Part of a small language model's weights.
Training: a variant of SOAP for these matrices, 723M tokens, 5784 steps.
Each number is 50 + 10 x the weight over its row's rms, rounded and kept within 0 to 99. Layers, rows and columns count from 0. The size before them is the row's rms in percent of the matrix's.

# layer 2 attention key, 256x256, rms 0.195, rows 176-181, columns 0-127
103:49 45 41 44 54 39 45 62 45 68 40 53 55 52 55 31 42 64 53 62 68 74 63 41 53 62 61 63 48 48 58 49 52 39 53 40 51 55 68 46 43 40 39 53 50 34 46 38 44 64 61 40 53 72 52 54 60 43 48 52 30 21 35 39 44 43 70 42 52 43 60 51 47 56 47 61 50 42 53 67 55 72 35 67 53 49 57 46 44 44 43 44 38 47 31 55 67 46 63 52 31 43 38 44 50 52 59 48 54 52 68 48 43 47 42 55 47 51 58 45 66 62 16 56 59 38 63 44
109:42 47 64 36 55 47 54 46 61 62 42 57 38 53 37 48 52 54 40 43 52 55 44 42 43 45 69 57 69 47 56 52 58 48 44 59 38 55 53 49 45 59 37 68 34 49 34 77 61 46 58 49 45 34 54 41 41 30 40 55 47 60 59 53 36 42 49 43 47 47 53 51 41 36 54 60 39 55 51 62 36 21 45 29 43 44 38 56 45 47 50 44 58 46 44 48 59 36 58 59 50 61 54 50 42 30 67 56 64 40 62 54 48 43 58 42 49 42 60 57 35 70 39 55 66 67 45 77
099:63 47 62 38 42 54 59 57 41 50 50 59 55 51 68 51 43 26 46 42 43 44 51 53 55 61 46 46 43 59 46 58 49 65 59 66 50 43 36 39 44 58 45 56 42 41 36 53 47 60 35 66 55 41 54 48 57 32 52 54 48 66 49 56 51 48 49 49 44 50 53 38 40 67 39 44 39 58 75 43 53 57 55 43 53 68 53 59 47 48 46 33 81 50 42 55 60 52 56 54 67 52 47 60 52 55 51 57 43 49 55 35 36 65 41 44 47 48 45 54 53 58 71 39 39 33 51 51
113:59 54 63 49 53 57 46 68 68 52 48 52 69 49 40 48 64 60 40 57 39 41 64 43 47 41 50 28 66 43 12 44 41 70 59 43 57 49 60 56 54 36 32 65 48 53 44 49 40 47 53 58 40 48 69 47 65 51 47 30 64 51 36 62 42 55 41 55 48 41 53 54 57 32 55 62 34 62 30 47 48 60 62 46 52 43 48 70 50 64 53 48 48 34 55 42 47 38 68 51 57 36 46 37 51 67 53 52 55 53 66 59 37 46 45 63 58 50 39 52 47 76 39 47 43 44 42 46
104:64 39 54 59 55 57 43 28 59 60 40 66 48 59 40 46 35 38 41 50 43 56 78 69 39 61 56 48 32 46 61 45 49 49 55 42 46 44 65 46 70 48 49 60 56 53 39 58 47 31 53 44 51 41 58 43 36 70 48 50 55 37 59 54 43 38 46 58 40 53 40 37 49 45 48 40 53 52 42 44 41 57 53 68 57 40 43 59 45 52 45 38 43 62 41 44 51 40 49 63 41 43 49 44 48 49 72 59 44 45 56 43 44 50 37 56 47 28 39 63 41 62 49 49 53 68 40 36
107:45 51 45 46 55 37 53 29 58 54 41 38 49 64 50 44 65 53 38 61 52 49 45 35 75 55 44 51 66 37 37 56 59 42 61 48 50 54 49 60 45 68 49 32 59 53 38 48 44 50 40 55 59 58 34 59 30 58 44 53 51 39 50 41 39 43 51 41 64 20 57 39 35 63 37 45 55 67 48 50 25 43 29 41 41 41 42 36 28 42 41 28 46 64 52 46 49 52 48 49 48 51 46 56 57 42 54 62 43 27 36 50 72 40 54 43 41 52 56 40 55 62 45 48 49 76 38 53
# layer 2 attention query, 256x256, rms 0.188, rows 177-181, columns 0-127
101:59 44 60 58 55 51 39 65 36 37 45 47 50 62 40 57 48 49 47 63 37 60 55 53 52 59 68 41 47 55 32 38 40 49 52 55 36 65 62 46 36 52 52 48 26 39 54 41 47 41 46 57 52 36 40 60 49 50 31 38 72 48 63 49 51 50 59 55 51 55 48 56 37 55 54 44 47 70 50 43 56 43 67 60 52 49 52 56 39 44 32 37 68 49 56 46 28 59 62 49 48 47 48 31 52 58 47 43 49 53 55 50 57 40 42 48 39 64 55 61 33 31 71 39 51 37 62 52
102:61 50 53 48 40 44 48 66 67 47 44 57 56 46 52 63 34 63 54 39 51 55 46 40 55 65 61 50 29 54 44 54 42 65 58 68 47 64 42 45 46 46 56 43 56 57 60 47 56 62 54 40 56 46 53 63 50 58 37 49 53 39 46 58 53 53 54 47 48 59 32 52 54 39 34 47 46 40 34 48 20 63 67 49 42 44 52 43 45 49 55 45 55 53 37 38 44 45 67 48 53 38 53 59 63 55 51 44 36 50 49 40 45 37 83 34 54 60 38 75 50 62 54 45 28 45 34 48
101:49 45 32 46 53 38 41 46 44 39 57 60 54 66 53 51 41 47 49 49 49 58 46 46 55 46 24 57 51 65 47 47 54 36 57 45 53 43 32 64 60 37 59 45 53 65 63 49 58 43 54 46 55 54 34 45 52 45 51 54 53 56 48 44 41 39 54 55 54 54 31 57 56 56 19 33 31 53 47 52 68 36 66 48 50 56 49 36 50 63 60 33 51 58 48 69 60 65 34 66 54 52 60 51 50 42 46 30 61 50 44 49 43 40 55 51 46 45 71 35 66 44 33 59 54 41 60 52
105:44 50 57 66 22 46 47 50 40 65 56 47 43 48 52 34 50 68 39 54 27 41 48 63 43 80 44 44 53 42 57 39 61 55 56 50 52 28 26 42 35 53 41 61 52 51 45 47 49 45 47 37 58 54 46 55 36 58 45 52 60 57 38 37 47 32 55 42 60 55 56 53 45 73 77 44 39 64 52 44 35 49 50 53 56 33 54 50 46 43 38 44 49 54 39 48 38 46 48 43 70 51 45 45 56 58 56 46 50 38 56 61 57 46 37 49 53 58 68 57 27 47 54 55 48 64 48 48
101:33 41 68 57 54 69 48 50 43 49 55 60 35 29 51 52 51 46 56 78 56 53 53 36 69 46 42 52 42 44 57 52 44 34 35 51 56 48 64 43 33 62 47 61 63 49 69 65 42 38 66 44 60 44 54 70 57 42 59 70 53 42 47 48 46 51 49 43 52 45 29 66 41 56 54 50 62 59 47 52 56 51 44 45 58 57 69 48 41 65 59 43 48 63 41 54 42 55 50 58 62 57 50 49 60 45 54 48 63 48 37 44 47 59 47 31 52 56 68 59 52 56 62 50 56 37 48 44